Weights of a small transformer language model: width 192.
Each number is 128 + 24 x the weight over its row's rms, rounded and kept within 0 to 255. Layers, rows and columns count from 0. Numbers have three digits each. The size before them is the row's rms in percent of the matrix's.

# layer 7 MLP down (transposed), 960x192, rms 0.0645, rows 605-677, columns 0-95
105:130089080105146145152115095139107090074121133156140112103096143159130138102143112113127128090123160162055091106100132134126160155113141097157133157138127161098152163162105145140101130134113135141146112121101153112152094118130128158115122164168133103169080153132120109150171114117108146140
113:111146118108113118125101120129099096116094091099157107168104136165126130115161142148121124114121127140097165128125134153110145180147144099148116132119101200101158137124131134120143129136158109105137154157171154129122048135098098091113139104095141138102150161090126164161106150116086127110
091:165144113188133101122147122112094155072115138112115124209162150128158096152137156162156125103122125113152093133091095133128121126133089090136117140137149148105122108098134136133112146189106140129089142117098113090130121138143097106121111107148065099158104125131141110146142131153119121105
106:186148163168143134143132118118116170157155136145115115150110094122096080133098119106064112153100115117142129135143147151179157125153087128105115120096124121130087189149095163102141101147134098141115133124119104142115123114084107129140105128131127118123115147157141121150143106165139135156
078:111103126100137126126169135154123104133123179116181123123127136174108112083101164107198224150119151121137154130108092112166137122134132141079105136107132109130123113113101151152126147177118115115180131143136068135104156129146127133129119141163102101164101117090140087138133122142125113119
108:120170113093137150118089095133141137124091129131148132142159139153115110135135138097136123135103192145138135146120162118101185117135128142134151157069134124095089083121113097125140149126128119154139114119144110135119127109129165132094151182149105126109129129150122144161146123129124153103
087:114091111157105132102101095153135109136138138129129088108167137149145123099133092139116136152124131092138123085143106154105163154103108120132183134073103116148131176114131131123132122146160118144148124146127126117182112110166100119160126142135098104123156200087100147129133127131113159090
095:111160135139121143090088130131152111083133137119104144104129112154119179160121162114139103125141113143122162109097172149126125151115087115139097115135176117162104123146157069153148137117138142147122124139111133079156192090082142153111136142122144128094174109115122083121097150126130117159
096:168152124165178135140104128189148114111168119148114128113104099126123139163103157114118128120127115135170134122094144120132137094120152144182109149091139137130141086159133136142101066089128159100102138090138119110087128134088137088134131106130129102149160152113088135139111116124138112108
080:162166116131147131100115159152121129151101136086119132129157117152157132137076163116099129094139108112113151061099075140124134115142091128136153156111134139120142061109106138130159168037150163113142129115152129140110146136167100109093150135177154171058150134130125159132131120132136152139
093:099134148116120109133127139185122111133105100103149132139137166139159142119157137117119145151128171141080128156100126141140120133177143152122134096146166151115115127091118128117127147146127149096122134137090144128133125116102150071160164123117136105121101140138190108129115088117095144144
108:124146134148173121095084177135118129126160135159166123137117105132103134100136155120142154127093109135136135116139108142118138159179154052153105102108120125101115129145089111096115136120125121094136126143108159119152099161109107171109119145130150132115110149140104139124101139096139131127
088:123097117153101101131127149089113134137135117145141159132142122125111131113142141159112155089163143103117147106080114116172127139148124140129188125102156155137127121135157166125115135116144107131130146081112105146148104115129116124124137119155131121118095078109138137136134178085105100174
093:119131091116123091144088123111144138141117130142119081171144121110107112130128147106141116150148103119149100070126121140117108185122101129164142116153145153104108136152094069100144160166123111112100125126142137125123142111139127109131131153123108138123143127172094148125119111193128139132
102:130149147121112123137101119078153123171120128148152113162133138093112148159152115116085123107151132173134141131119140084132131132151102096128146100163123137126117157112120113126129127133151102125122130126134140110113100171111167111090115121095129138136107123118125110099166138140167111111
106:122115100121103129121155135123098150093147127141098149108102105125145051129128132136087135131146149145152176126117145125136157126118115134143123150163165132073143131135154137129105186112121128152144090125116106129111121171101148065117131119106105140115151160157124144145141126138073159089
116:176127137132113118144144106152134129110141115100118125119169120101171135115090165155147107146171113117099136145057138125095122045142121108129143118108163096167107107135130128126169161194105163125147148115110108121120121135117103144173080099098119113122150151116110120138120089148129108095
103:111117136154119157136160141090070113161134103138115090166113149101158117134102123132132158100128137139134120102149101125121176119113079105143146151147143139168125150108115124150202127151124161125118067145141148160109132107125177154122146124166141147129107101122108129137150130110131108110
091:137115127140142146128122128139128136121144133153123121143146111176121122097084176127135110138169180117168132107130157115179176146129061116164097131127153132103137168111106105096130090171163109185118142143115160157149102123127164137104092121147140109117142096124130132104133115105129154148
092:125097140137096148150137145124164182132086160149135113147102138154134133143117187103123133134127080146094143149127154074098153102121097129138155094140097127114120165135110134113091100105104140119143166136090120086126114090100141181123132112123151111103091104126085157139154144103116143153
097:145124159146117149155094159152125142139155130099112108133109114157118148161128140118135111153119148098095148102094123122109081109126137157141104084155131132126150139137123134145142100117173129116059112156166099166129123136128114147127143127117129116128178090123128103101119098119115107122
116:131148062105144087148091114143145070164135088115068122141151153117112102143121102136117082124105109137136158138106107115145100138130084130108150090142095112135131148173214144153134142144189091136183135131119109141110090111116143135133123104136112103147125133082168121137154169172147138136
096:138123092085120163122097121145194133143143184146183124129162121118090097126138162143124162090144174087102081161121130093109107117101140110157085177150104124137151151132122127151131137177108120125114103083143107102122149096116103118129106146161135129128118140144145134114134177163109103129
105:142128149078129157131106119151117135124133173136116134120151120109138165169169134108168089113121154090141087117134149138087113128145115153137069155157124142111121076106126110146097154111157123158050162099133110091117113135157118124137122101096099152119131158111138098132149106128125122155
102:126125109093119158150162122091115108135163111141144145158121092160097135127081156149103170128089096146129111104151134116093153103153123148143118150128122162138105107166152079135122123116127088140137126127118116152152120094157211128134119119129125121151115114114057161131125151118141116102
106:106122113150134163128100148123133123126144137102140150094152099125107148125106143147140143122136131143118134134126101118114131110144114130134122155133156102136180105123112132123089134134141129148142127151116158155110084044145153104117129095111134103142160158142141153168180124151127113133
111:082145128120122084161138124172125103135147160116158129076138132130189143139145131143138129163141147153087122119125158081152167118107118139094102138106169183134112146118155118117095120121105104085127129150111141114171189139133140156159135128131105141115100155129145131098123095093124109130
091:113099105095140116102108127101054151124086112102146134111170117115104095137111100131173129135151152127140098146135139168108130143120115166141149151125132120105163144134134163118163129106110128155162118121175128125144142109116117161103103090178133130122109148132135110125146108158130127120
111:149132097141128126123121136132151129168172161131086142124108113091137163161182148179193098128129135110155124110135154134117131123119166121137103086080133106127113142163134106105112107122132133113063112117135114089122128117113143145130125154125137098160104151075103092135136116125169145100
102:095084127114149115134088132122130099153130123118121108170104127128120105115203109183089139149115134151123151129114140143166111101172153130174138137112103079106093114102120132128145136131143166130129124105118122206113107142093143099130164104137094116145098112097128123117118141056135083177
098:132115152115127099120128152156105145118091141134133117130145132100080137152132123147160163146125093099102126113102153093129142125118143129165143136095102120135155129100092098151131119103184141159134130142164158108151167104140120138170125113136125092138124086103167114090148166106137119127
086:072144149148145182111121128074159109122142159159113160141175138118108080100111143105107142154142146151124158155101120124114189126158119090158124122102167116128090112133138165131097100143124128149122112127114149117098136114137117119129121111164147121142128127166174107084132127130105109156
097:110133111162118144105132138134136166130106139162112125191109140072094123197127121139125118118117134122113137134133164142126135137145090080139146152143151155116144144123146109155114089140135142047152117091118137092157085119115111087111129119124129129148097147132148096126139153080161126141
115:127154143143085113161101115129133167118144165099134115172103102146145129157155153091145082149129134134118121175127130169114172139089134136110124115129112131124126138134098137155093097115176142100212126104135123142133154152134153109114145123146132108115114121123136134134087109151117097154
097:132140156123109140168118138200120119118115089125131130127096128159155090127102097120127152127103118139076121138099095140150130109100129167097149137112121117123138122032146122132146133160103154145121152106133140150127185115121103138175102122108150144149132153141154145110132120130120102115
096:128130120159149112133137100143099119104173171093136122069124103100129118146136120143118137118114138122098109108148144134120122097146121133141112133106120132140138116098140139142154126149133131131148159081118180065151145151142123159125156121095092094119122127117167099172106126128105095160
100:113143124139122129108141122112125147114140092094145122106121147157116121106178127143115130149158062145084139133076100125149129117166119138175110132173124136138138147157089134141103144107102132116094095129080083138164102159093188106129151141116139158116159095127116168091149100108169106177
085:134140146110134145129107104112127161147126162156105147097146138131153128098151137124155118119146107085127152172157153153132113137100085100115122128116127118125109159054134144091125120161127124115182116146127078133129164115147170122136081133145105135133076116120138131093122161157130120137
104:159107145149129142128139117164142180116155114149124101134123143112134119126160142104132129080131093138100144118062094142145116114113149117109160162130146112143113139161119162136080107121145134154170129156092161086144092086136144074162146142122111091163119129083131138146137139117136141133
088:157150133098131077128096097106169122113120094146115128110118123165082116080156111143122099145079127168127135132104127175132126161131193154117124131084138155083119097132103118117181151110181135128102100111153107123125079150139127129093162114125114114087122145154136129131109152173130131132
109:096131127103162129085126159122121141137157124073154125123147102180126109150135136121158164109110167098111130126105095130144181132170138129165181165106150154100139113106136068120113146126087152121130127092118169103125126165108127094138104140162128102098115102106168097164147135119104129171
111:124139144144141151179146116170100162118134111115127158085125131142139098101131140128153136122140130110120114121123104134185105069104100153099107140168167123122118115130113122141157110140144149096097138138106099149078115129152117130110163151081113132099119107109144067162133110199134132127
082:152058132117125135121173132118111139144092106138135181159139146122127199127148104102112149139154155129173169104139096121155145158149131119099132192120135117118167176145113118121119077137129126141172116130114145129149169161121103132105099117138136127124133106191141167151177150111116101108
106:103082127147126075128138118143123098080121123133150112131138085111136157165143131101128168137132122116125160153128158136120110143117141059148115158115131150147178143153117137084163084146108109118107142135133155087127120144152098129131140101192088142159106143131144152079157163132121118101
102:118138140096133182154148120129137158145094093099147102153124109111104140138140143106130131173120126163140128190118115132086129092118109114108153118123144081152116099135132169094101114097136147114154114116102163129138146110142137115152147174093149160088102090137157141115100123157133137129
092:149150148175120124102126132113132175113128162141133106121115141137115112111148141156124147188114113111182122099120122118138185117134108129120086145138135100081131077113126098140116103128141130119158171081144101125144146142139150134127147152078109095134104117130111114110161101127148090126
101:168105112197117079158173118124131148119148150128086116090102093078100152125103138164134139099160142089140128112134100133172152134129168149157121115108101116151119162147085118139109126127146134115134133090159110097144112116101135132140127141142083125038125155173101105120142115143146118146
079:098146143147170097089153175119157151097083119164128159094140108166110125157125151143143167135128153166148131115153106128134105170100125147139111122151125127119134137135126106112123143098113121164148148116120134135121128096130136119137144149109115086150155095116144123076146138158151131125
106:089116150080151091156115119134124120162111129117102109141145126118126148124201117098116108109152089157141154105130145107170140107172154141109123146127127150111151166170151172079115135136131117141138143135089137103116123100106124103145112111124113137135151094091098100129139165097108129183
096:124135155124143147093084125091172140147115148125087163154142137140130113117115126114131180136085139103138155168127164127161112098112115143122132105084123109160129093122130122116116145119100090137133151081149112082142150084160116107136148160147149096126174129112170114117115183121131135126
103:130113102129158102143122137103134153100166136124139116154147087140124174111154138157149157127132149121083112097091110121143139156110098180120162134157133136133131101138158159120105157122152137200084134128111130141141159150113140120132148108125120137106129156080080142094101124130119129145
102:118146192097115135165136104157106111154158136134106171138152128149126111140083122135101149137107082149103113135126108135119141147111115136131113082166109113137143151082124120143097163140171176122127122109142174103106154113142147125142165122136156135094136157182120095153120159110141110153
096:131110154096138147125139173114133077200106143123118128098143121130153160126116135091136082161184157095116107088158109101131103122149161157135138111135089125121148141144139125145101132128120142158141144147123087138127110129102150131110064102143175155137136122148160126145132152123113098098
094:123119148074140107144109092135159153132122126119115131159104124122112073187130155129116148076155129149175108157131154119091120079109146142167093114132113126152125150106115137126145102127122164130140104106096117175136145177095120153108127146093160125135138139149111103128133157134171114146
100:097113145140092145131146069109111146143134080155143118096104123173108166140132106155151118139143117112108141122125126147076125118118076148117120148139137151124187121130140153144142138122111127131152109163140127176141055137119109123089105137148111151114094122060106093127167141114092142152
112:105106108120145172135103153130136104138118155106107097103157171155163093112108153096138133157124168151116126106141142152142145093149147186111137086125113066165154147121157139137106135137122116101194104147106162111115177108144135090146134102156108149152106165154144187135150139104147111153
100:088103156132097128110118127090096108132123123131128153178128111113125168127112163111102106120094131130134092119160159141123100120087114142117182102122138123155107135146141161106130127119115168106149135096143075125122098082167072151105134127161130153123086132141171131109119145116115121126
087:119135106116145133088080129148154162166140152117130123100048171109106138093110116173138140090148113151063133114151111113082121141111119128161135095166135144127132142142101157148133132116139078101133112143133142123127128130095129127104138142147128109114154145136141143100130155109124167123
097:114159145117121087143157134069157113117134079163122121164135114137119138117128106108143133131089168130124137121124121118169141118138064120131087108086164115106141127101130085153126148134064150114158111145134144128141155166092147130117165119132134147110133126143119127168120139137143101115
103:130103147074124124121118139170137110100076076139117138089140108155126130123149109132104074147121110109136184129189164089103124184158088167120110166119160164151153071151117160139108111094147103120151115105123167143150114121140163132110123104125115126093150141176103085120154153133112128135
088:112097094125148119166102113093173104127113101115133147144086144055117152140144106126110111128076135095139130138143150171153117099083152112108095125100092143145099122163080163117136136133140129111131138133114096121158135158164112127093160125134091110073139122136126110107134093138142156127
099:146098137037100118131146111096133133127134149108142164143145094172150122146092142092136124147136147115130104144155112161115150108106175136090157110128124170141093098134126150124161119139142092161127130155177138129088125138142108147121116117126170102095162160120111152130103164121152148160
093:125121111090101125137160148204190109111123104122124183121105123123150118145139161119168128131111091143126103087095108133121109130112083121117133110160162127119105151123154083114155151126105151142149092107145167149067144128122133165122145131157144129136144129113151124126125141110133141108
124:105142118071099124137136143142094093161143146142171168138098132141136092145108142093119138175107139138148152144165129143102115126142135149100099112113172129108172134090161121142126129165146175106151131136139172123125153101136114110100158138130128106080149141111136089083153141106108135107
107:140117124115128116163109125142160141123150105106119119102128132133109125141139116123101100127137093151141134139148106131090173095144163139214147110110134154137135152145098091106123116120135125180146099147151195101134120167104131070109111104130114129151120107150168106128132128147113126117
101:126133129127157139104137104141113137113098116122129094164151099094071146118149179102139139091137106113114148127134107154135077118156151114103130126138101123137155115128156113121128138112097134120078152135119110131119103165182091176129182176134176080123134097184177126138093156126112136113
105:129131098146164152178117113139090077143117113085091170124112103137115141158153162127180137102108094169152131137118120108097136176141125077139148094153101133103100137119146089113094162179160131147149084120110145077107128149082137160101146146093130140115134124156134111153144121099111136160
097:122128156114156153115119143152129140112091121111105097176124122180123090125115112140088153076117153127144137146130125148120151169137133140102122108129144160132150086177122123143125124100108097122152105109128132144052116110164118112129125101126139119123161168139123112140141143079110119093
122:141141141106128136127144123174099087118132122161143086140098105150176108085156119132185097138115067162144133131108136100138147105156156143127138121135125127105151149141059140106131136177130107118114145122091130116113110147102140124047095105083157127132105142132124194126120144132151135108
104:099121096100125121123105122106139127105141091164121147146150146120122147079156119125143120133142120120144124129145104124112092100150107142117122154132099122117129130168132156105143129099162114152155153125114109126107099086138140124138165118148134108121092156140119146058094143135124094123
098:116136166121155145158106122156146140067146112135149153157135128130098130118116116126146135125118131132123121145139121116138147099134131133141187151143180118113145109108136141117095139162136139123128159110148125157099115101137147103148131124117150098097169120125126101111156137086158097083
100:143102115086117092135112117108123141135140165126109109154147137119100124120120167123158141099143078114131151082109136138149144120121109114107135078141123086142156122116154156087082106145155116162119143134132143110089142151185145152128186127108140115183195110123069114156121171145117141111
087:130128147160103106133190135144142159156118059126125131139095094110130141121105127130167100089134142119152157154119183126126121100117125141150108115130111099139105056110159104128108118135097121139158103119133116122152127097114177123136143116196113158107140123143160118142105116128117115150
# layer 7 MLP up, 960x192, rms 0.135, rows 606-677, columns 0-95
112:135088110161107130119131137175138128141128112101123169115149146137197158096115123135098128136109141161143132106116111095161095127141118115145097109134126128118122142165118148127104149107134118131108109149126127154091144095093125149130131137155123048160159139131104100166082138113112111139
080:148112113137101105124114151103163117116136167124157136105169103087151108173129123145122137144130115120103154089142107131167106132095115133126151119155123153112126149099076166137131174156149117114119144095144136140124135147127150110148128135109111135118079101075126102146129113152118114097
099:133135117156140119122110116145125147134126155141126135134107122102108110123147113138155139094160130131082135117125109222119115188144088111145107158142105144101136123114126096146155136156141090088104125103132141142144142086098126076108142140113136143160102159139128130105141077170158133150
078:144117113124135097131153115092139085147133136145142144126112166103111099165150147136099123117099114128155143123145156122088094125119141104161150157130151124113150116122126124147103124101143139131153105096113130150081165123126149119135156153066118185126143083113131138157138134085165121159
103:124146100122076150099125063138173103149118149125154155131169086164127113097138091140169138132129110118154111163093116102120110121163122135097115117130121102113139105116121090127123096132123152158135111110139114157132147180102164147151173137147127124122143152131128159119080089140170121122
087:142151121102125119096183150094113142188105146163127153139123152113135116131125095165148096138117109163146105130133113131120093120106137083135090106122164132169101107138123140158149097131115133125110132102142134146098093134115151105110142136103093119145095072184136102145131112111109134107
108:136142112069134134066115176111122144112107128138185133129119141134101126146101162156146137123082112152146161126169105131159110129123084168127141143122157090123121116120115134165143061110129100123097134087101117112139128115145142135118125078138138106142194111155099129130140114147093068166
094:095133116157096129101146149100127107133125120136125096105141124116105126066169144124132096108081138127121141108137156172123103134134165125137122139124159087146141115120095139104157127154122126161157135061106138104142133115145126137114126181179151086091101100155120146126134150097100128143
076:134115132105109109165140102125126137100133115121152086108104164116141090095151074126105136147143114174133120114150143133131129137173127119139114092114114112142117118114130098099148116108183107081075143140064150168139116161110137101136164134112180098167114121150155124144150125134153108138
095:130113122166141145101174152082150154115153092089103144122164129107116109133145141134102123189183103119120111101142136085152106122146127152119159163153123180152132123106071121127128059134161104155119119120131130152174112146150149112115098117101135147143116144151107147170117111165110070140
107:159107143157127131101118146126160169179115126141091118151125094138107136150133125182123089087125132108110108125163076125149101117093125103134155153122129126133109110089152105145125126088138140113141132130164143153125130135112144083128109121154163152185139123095137099102127170134149129116
083:122107069148102105086098115110134112128135123116093117126116139142115161137130111139121125154131109149130130178138136162143112144124129118133138150117116155166140123146126162104109136144131113090096165161146175128100128146131109142124132107119110182111103153142130124137107087124139148110
092:118182148118164159182139127127118129138138108122138137064113151090149105161125073133137133145107110133124130164104133122162110131156144096103096112162099112111135100077178108125131130120133163122117109148132137127136146119137119135141132124093105108114146150150138077140149105137067144142
103:133127107081136087127113131099118137108096163080161191148173160170109107080158158114174120133148127128137104177114108151104092130147135075145136133166118109136121104143127159127135121125148113135120109138113125119177135137169122111089143086155151157130111120145117155124150145088099153122
110:121138145154144117176181141120165111139129139154123149132108155103111120125140138118124101099132105168174117137152133169144102105114161108119165136146119127131120093142121164155077119154127134140127146138142092153130102132138096138167135129115098136158127154087086151154143092123149077108
120:096145116132179098119109139108119152159130134103109155128129158162089104095110143159059151157140110151113118160140144114154152214126087139092113159151158150121055137118099125146119155101099098132144162135134132132132116071133153117151123115068105185112144124137143128137141107122087154118
105:107164104079122116106161101153169151104160133124103182111157121128108143131107128136094076163120163162114138120132143143149142106113133137097140076161105127173156107108099143127116105155111135137138165116171127124123164112111156109152112136123101099080096104164120154117174118091112139124
085:129119159153139089114106132122096101140108112103147138118117124121118134101159127128118159173063111159127178127175101139095108111110132127132138124120125093137108094138110082126139158084086150113100101127120117134117132146109123122089168090139115162140159120148119127185124114118125091127
087:085141114121152115128130136119092166096153121104131117146188116137090154134178134160130096131108116093132133151104107158157150133133119171127094163134117108146110125144097113123108162116156114141181147137198135116107138110099122074147117131086106122124167159178152126107135197119152129141
093:103099144095115131123103118123069084145110165156157139099170109129096127093105144133124123152119094140160130106140133163126147150108118157121150160102123113142106174123121167144118140118102137116166132096108140149109153163124080151110135116131108149144098141106143116105119109155123118103
113:108148125127155074141087156114167127112088154112115097150105092104114141124111129144143123116118118162143153097143143150128114167119137126132148116130097159086185126173128149150121157130128133159131094118115170115122141145130128089084117116101182135135116127088117147125120119151133139141
091:098118087097112133136084112151118137087139141134126119131130117114096115116108108171167114130175097143123145120081121149150111124127138151129182159126127163099127097153164106146142114114123161136180085119137106177139139144124145106135141113102155117108169137130158105092093102141063126123
095:147144093178115088094129147144139122083123123101152180108154098089110185139118096128149131141107113101137087109130206068127138150115169156161158148177116129121117151103139108148124127137121137126089110112108155107141155146138157093142119143111125126153103128125122109139141089170163124114
104:171113088139165066162113156114108166119128114132148161091119116117090130077162162131110174124125140158069105161152141141115105137111150153109152131108131128140135145087133184111146056138134116127140121133113140107138131132123100134112158144114094144087128143114136169150153082098123142172
112:092154103132150124099092106122095093120129124107165145108170158122148144174115132124166114138152138123159107113147157118121132114116154117077103147167144120139117154132123152145172114083137127157121127122160140115192121116110135101144148135074103115117163106156103134127163148103138136160
102:104123121118111115136126168129159146150113188135119113109162068097105153156127130150122129125097145149109127139108134113105085141118133185116118137147130138160138143088193132174133148120123121135113124125075154120135149145156112087130122187103176075171147147096100129113131097099147107099
088:134142163164107142170138167106068068158150102146152151181100110129094144151108160114149148136142142175162088128112132127097166141103133189107146096148131096115114116134095104135133102138156108117185105107136109158145139131132106115129154111157157143132155078124152124094121078090125167103
104:120146128195098077126145147178159162113116141124142110093149091152140133143113108134140150150130121085129179087123127112102103107102173166130131130141138140162155111076150187151063130136077125121123121134128124125106123138120143136182067157125112127101131128152068127134110100170131139135
104:136117168146111133170117125141130180143102092105120106119126123131108128157093113137103126114070063150120109160157161120123137119129148150134130150139103137189109133121130114120092151146085132158123095091136126126153117116107153142140130117113138131167133116175162167118116121138164130097
106:146128120108157158156113161128132115130149153118074155129105117106116126101099166133098127102113165114090141134151141119105085112142140132108139080152150135158093153161135159133136160116141166117125139168135139147147113087177160178091095115105110185118155118136123089116124127139101114159
090:128150079151098134156165164129120092110117173115171109113127171134150147105120089174096126117093144171086146123171109120097079120111138135172123099126110114147146165135154095122123094149137108112129154110088081143111144102140097148138124106095114092108097114141122139186134110151134138078
098:123131147147113111127116082132107108151128121119130143155143121104122176125136114118137131127101109167115143132140108125161131144118164159137137144130102085133119109133145112157116128112137129149170118155130068150109123116057137147159105144145114128160143133123150094134113075108133109130
114:130114083141138118075131141147141107104108115153129118080152150096149179123157085130111162098141107130131128081118126136110116136140145132138140112177155146150148133123157112090137122127116116134085105134104128170135090127124127145084153147103171131127098098111116180125146124152111120191
106:131124119105140138117156101108129078172103149101117140110157096050170165129130131141156134138179136123069120128125131124137113098138122131125128122178126150191112163174137109115136092135149126100150126167150081119126122113131122107134152157168108170132133120106078112151132170126153097161
097:213159152095089155112122135114127149142130116135141128164116137141072165121123127121153142129136180142107162188127100114129110117125096128135130123144147093166069116136154129110126117155150135100131086150154131131129129116142151094131098097164108102117123125144111124185117134125146154130
099:138122140140138134164121145168069154154105180122132169119158095146131136171138158152128171105090126142132121145156111123149150118112160122134112133111130131116173128151142105106131087172154150094130116154127149149117128125102094144203099099097119105077145084106136102127172160117093175071
091:130178135129141149154119147106122117140110116124119116152153122140148111145138181134120125127100095112090144101136139156142091128146127112164171103131073124111141106151119124185084119125147110140116118116130141184115139101127143136138155078134158123140100101129097102132150134131099118129
110:091156129142131089108127113111142099102100148094118184102132131123103127141131148118077183093126118133145132126090145131152109162113083114138119150120142073113132099103139130170134124139106132152131134132131118142156148116128111141143130132099081135079145153158124144134136119098134122139
096:157125134111134106149100122148118132070170115119106129119141179082119121138125117161090122137138117147118136122122093113136132152121113135143158150142092130158150104097110119100115175166165069107193081162127142156147110136146157147123137137151137114157128093097139120143165080109099119102
106:117109146132113104127129128105141105107088111144103150150115126134142117141137128106146148138181092116078117105099122120160154143115147117150125158191145127156131096172123080117103116154144107121167156163110121157145102139116148127099060117120154130078156136104116147131112117143161153153
109:110131124135131139157115106117129097133134130140100142146143136128122120180110130086146158099118114076109095108105148151114106141129173110187075135205128127137125132121128147145137124110158110095085101186121103083089125147102131137156145109128123141148133117048150150135115131095157142142
082:171152094108112072138171108132109130130102138156124134150086109134129137111130088158090151134113151129121128151133114156097125162122133144092126120155133073158142125154106099157152089162163161128133116149124118151134133100126119101110102096082109158110113133108123119076081093149116129155
096:090128122142115156135129169122153115155095082124123152106120109176088118121134140142128160131128125126138087133136154158127139149099179115126107122141123138135141133090118142103139141139147139104141072113142132100118093175148160090126110180137147079106100123108173121149178152138129130096
106:151081135147145146167131154148165145166143149131157124113100138154099149132113111130161117143136138160111119125154137103147121084122124152098124111193128147133149157134113144060096111121143126070125128107114175171126110097123131103133123161095108141144125065129151103203065095157160146135
088:157123127159138094123151098160134097127140144066131142099129119087126112099092174102151112154133108171095146129147130133111116112148137153115098167178148148146142166123103143142098180138165165127115141158133131133141135152156121105116164108132126152115124161141121153150144079111109126092
098:106124103112102151151111114094136099125154189147111131143148138114145102126116147114136140127119113107155110117127147130089138148111117083118138167192151162143140071100127131153174110093110125134107133142105160112117129165074127133109097138134141128135090118138125125125153155156125121184
080:181121142146115082134100111111119139138121147120131134141090075162135116114131143143068121104174111107129146154115119141171101123125109116181152102129101141122142149094114179124134109186180069104117157113127132157128124143123157138150123115140121151136119150111152109121097114128085139151
109:119128156117148107138132168095124142101129121137130163132160160080093127181123119132154160120173114157148161128109135141138124096094131122102142149136089176155134152101152156121136109107111159087137067146144134136144116148091129116141153128107132118163112116121167158146143107079130160134
102:152131165102122088127161122113100147154100131119153108108130106154113156129152103133122139112106146112108162102100116174130140109131155106153112105135105183108148143152124162146111139143192132135132167161122140154159107141133134127144102130122104167108141098137146051139145065102096123144
102:151143125121148145126142111126117089168071129154139110104150140099108100119122164143152133129097147154085122102138091114142113119168147101102098091141109132084126099110152127185100135133152114111098110119168144145144104112103136130129111175147098152132161101199119116202113164099122061128
100:127130110155076110057138132108136093172143132086141126096158131143141147148117120186093115134105117155147173160124133096109135166127060152071135117171123109127116106120094106088139156101125162130109157126156090164128114117169124132105112099150126126141102157148099124150165118145137146107
101:121125170133152157121126143100130094121173148139129107135150142102130145113174123120135168116130113138127109118158151160134152110111120106109126095153139112138150109155153148126133069128142122146148104158162105144175125128157146137154132148136142102064121153121120145143144120136126120110
093:145127115095122106104150153106105118118192154161152145102166151091155112101165144124133124122148158124106156107129108107139131117094102108156139143102142135130093155124121121104160139165160112120167109125119099131164112124117109114137158090124177169180163117126124118104132130132149151108
099:130148130150137120135113139171150092113157123093126104125195125098118117144084125084124155132154123136131148147155089141138105157109106145099094185148144154101124157071120147158114090143107104118135114129163129136131121149123123082134135142131113140119112139185101135129107141111141172141
109:119107164129129104092119111117152150110109164115145168140145121128142142113079152162154113144125147134113147155130109107149102095079126153128142150121147109147141098134103107136091120100105133110106110188120095124152146159157126101154094138122147143100141178135123173155122093148112133151
102:144107145121088114128141135124097125134142141095161161134126112100116136154189099138094119116181128192117165103109132124151158115151097127081135121149115115174148147135120133143105118141125126102146135128124107135114137160160150121110122126181142131092150127149134094135134113113152138070
087:119128142138114064141158109116114128099139091133152144153143074160146138155134151140124138162065094096183118158153130120146085141126137105110131148142130156126156165125138151132182134107098153114069138111146115138154142139120160112138136120187121108089110102106121115101148120147135142129
092:088162115141088111104142136126122085121116105100132102174106157132141148128144111151142103137130150143132141160109127166086098140107120139194111153160153114145078133112127106136120139136151121107132140111108078128104154111119153123133097129122131135144154089139104074149129107124126088151
104:121145124138084146120101157119145132093119086167099124130124100116101148153146139058139141145142135109188084133132115149090135124145106146136143158167121123103144131111104112131111124147094128108159157108148131133134129134114106104100096134107138181166159119134105152098149120138136158130
089:111117140162124168140158143132168113087109089091143110097111146143160143148135125100149157162121110116136101162139153109134121124109142110109112147152076116127154112098112126111136160070148128106147165147110146155144176114122082119171137122135152150135154074151143102152120133118120182106
107:096177119120062121129147081144142102127123134119120156117141106094123087110160139130092126133139156101152154090124162127170112133125154123121130143104133104152119132122107129132112178106120117149128108142142110121138117178128165130130133131126115174145185118148166130150135062116101148156
093:093101160126159104144137110086134174128152155135137067152125132094132127118159059100133094159121109140113137117106169144171107122161125115145076138147116117141159154091116120167117084103183084118131147132111118154142124106144127153137115121117113128124149124134146125143125126098139133157
118:103089129143148101124126133111134105119151126169146082148127117132119078122173129128135111147111110116118080127106107158163135108165165136195105128148129160111129138118116168138163138116158160089109143132112144156074157144132142133118153111107147120065129163141144146094113119132143149112
107:126143129109104114130122154088116098180116126095138105139122135131115123106158119170092154150156169120093111100151133112142063165082134103095107140174101065131128135146126134145134112132114141142113145095122131158143152136148154155137175115094123131082105156140141161146133158093122154146
106:100121086115165136117125141110125096158113134118107121183122119100109107127105134158043142111124131099125131109152099066105092134130135071173158130114116115104124117116099130148159130117157123134119110137106148128141095172139181116067104151145142129151130108087113117130100141111139161150
112:162081137138112133132164133100116157097158140104134118118110051127121153163113160119125095128099169101101112137102109107133106139114160156122141130159130121141135158107131165149172134091137130149152147088171133147177085128127161097170148110097122117118081094121150154111160152129166124111
098:151115121131113105125144132150157131161132138158141151129179091119132148097151165119133154123122098115087126104116088148153091115103108153138120162139111103149125104118159114082108130167119131100140115112127119117160156145124130118106145126127102115149152122127168122167112131135161119162
136:121144111139103136110116095116132112131134089138134108145149165096096070079130095144137127162161089062098121143139094140148083125126121190159123101158123127115131140120086131138141141138151112102150133131116139116136133135147112136088123130134139133106203137123112136135108109128116116163
098:113143138137127122116135075151153124114084098170118164111149149108147133110118124093146152129105124127108157105136136133139148145111074152118200120210121160099142171103093142110148130107124173113100097122126111126168119087140170134109099130178120127098128116104113105115132113137139102146
106:111140208130150151130113123113111110157124136167108097142097113184148124144135120111116143136130167137122133166121134104142124116122148162176123125132161099134169110100152100134135139100136122157161082125096143139157135134107150093120155063121170131157163085124118134156103126133116151123
092:109118130157121146122130117131118118134139069146086104148136105156127149128113124152155130117107105139112105143132150121119124128142144106126111099129131105142124103083097134136072156129114109134112146117065116082160158140081138140107109129141134173127157083146160119145124121134103141145
090:115143135144085154131125111124147127168161114132119114129130089133184103084145136142097112119136120150133152146109129103112126110125127120115113104172124127129121097165097084125127092141100137109090094142132133132133091101122153133145078134097117105118150153172121149151077118146127143111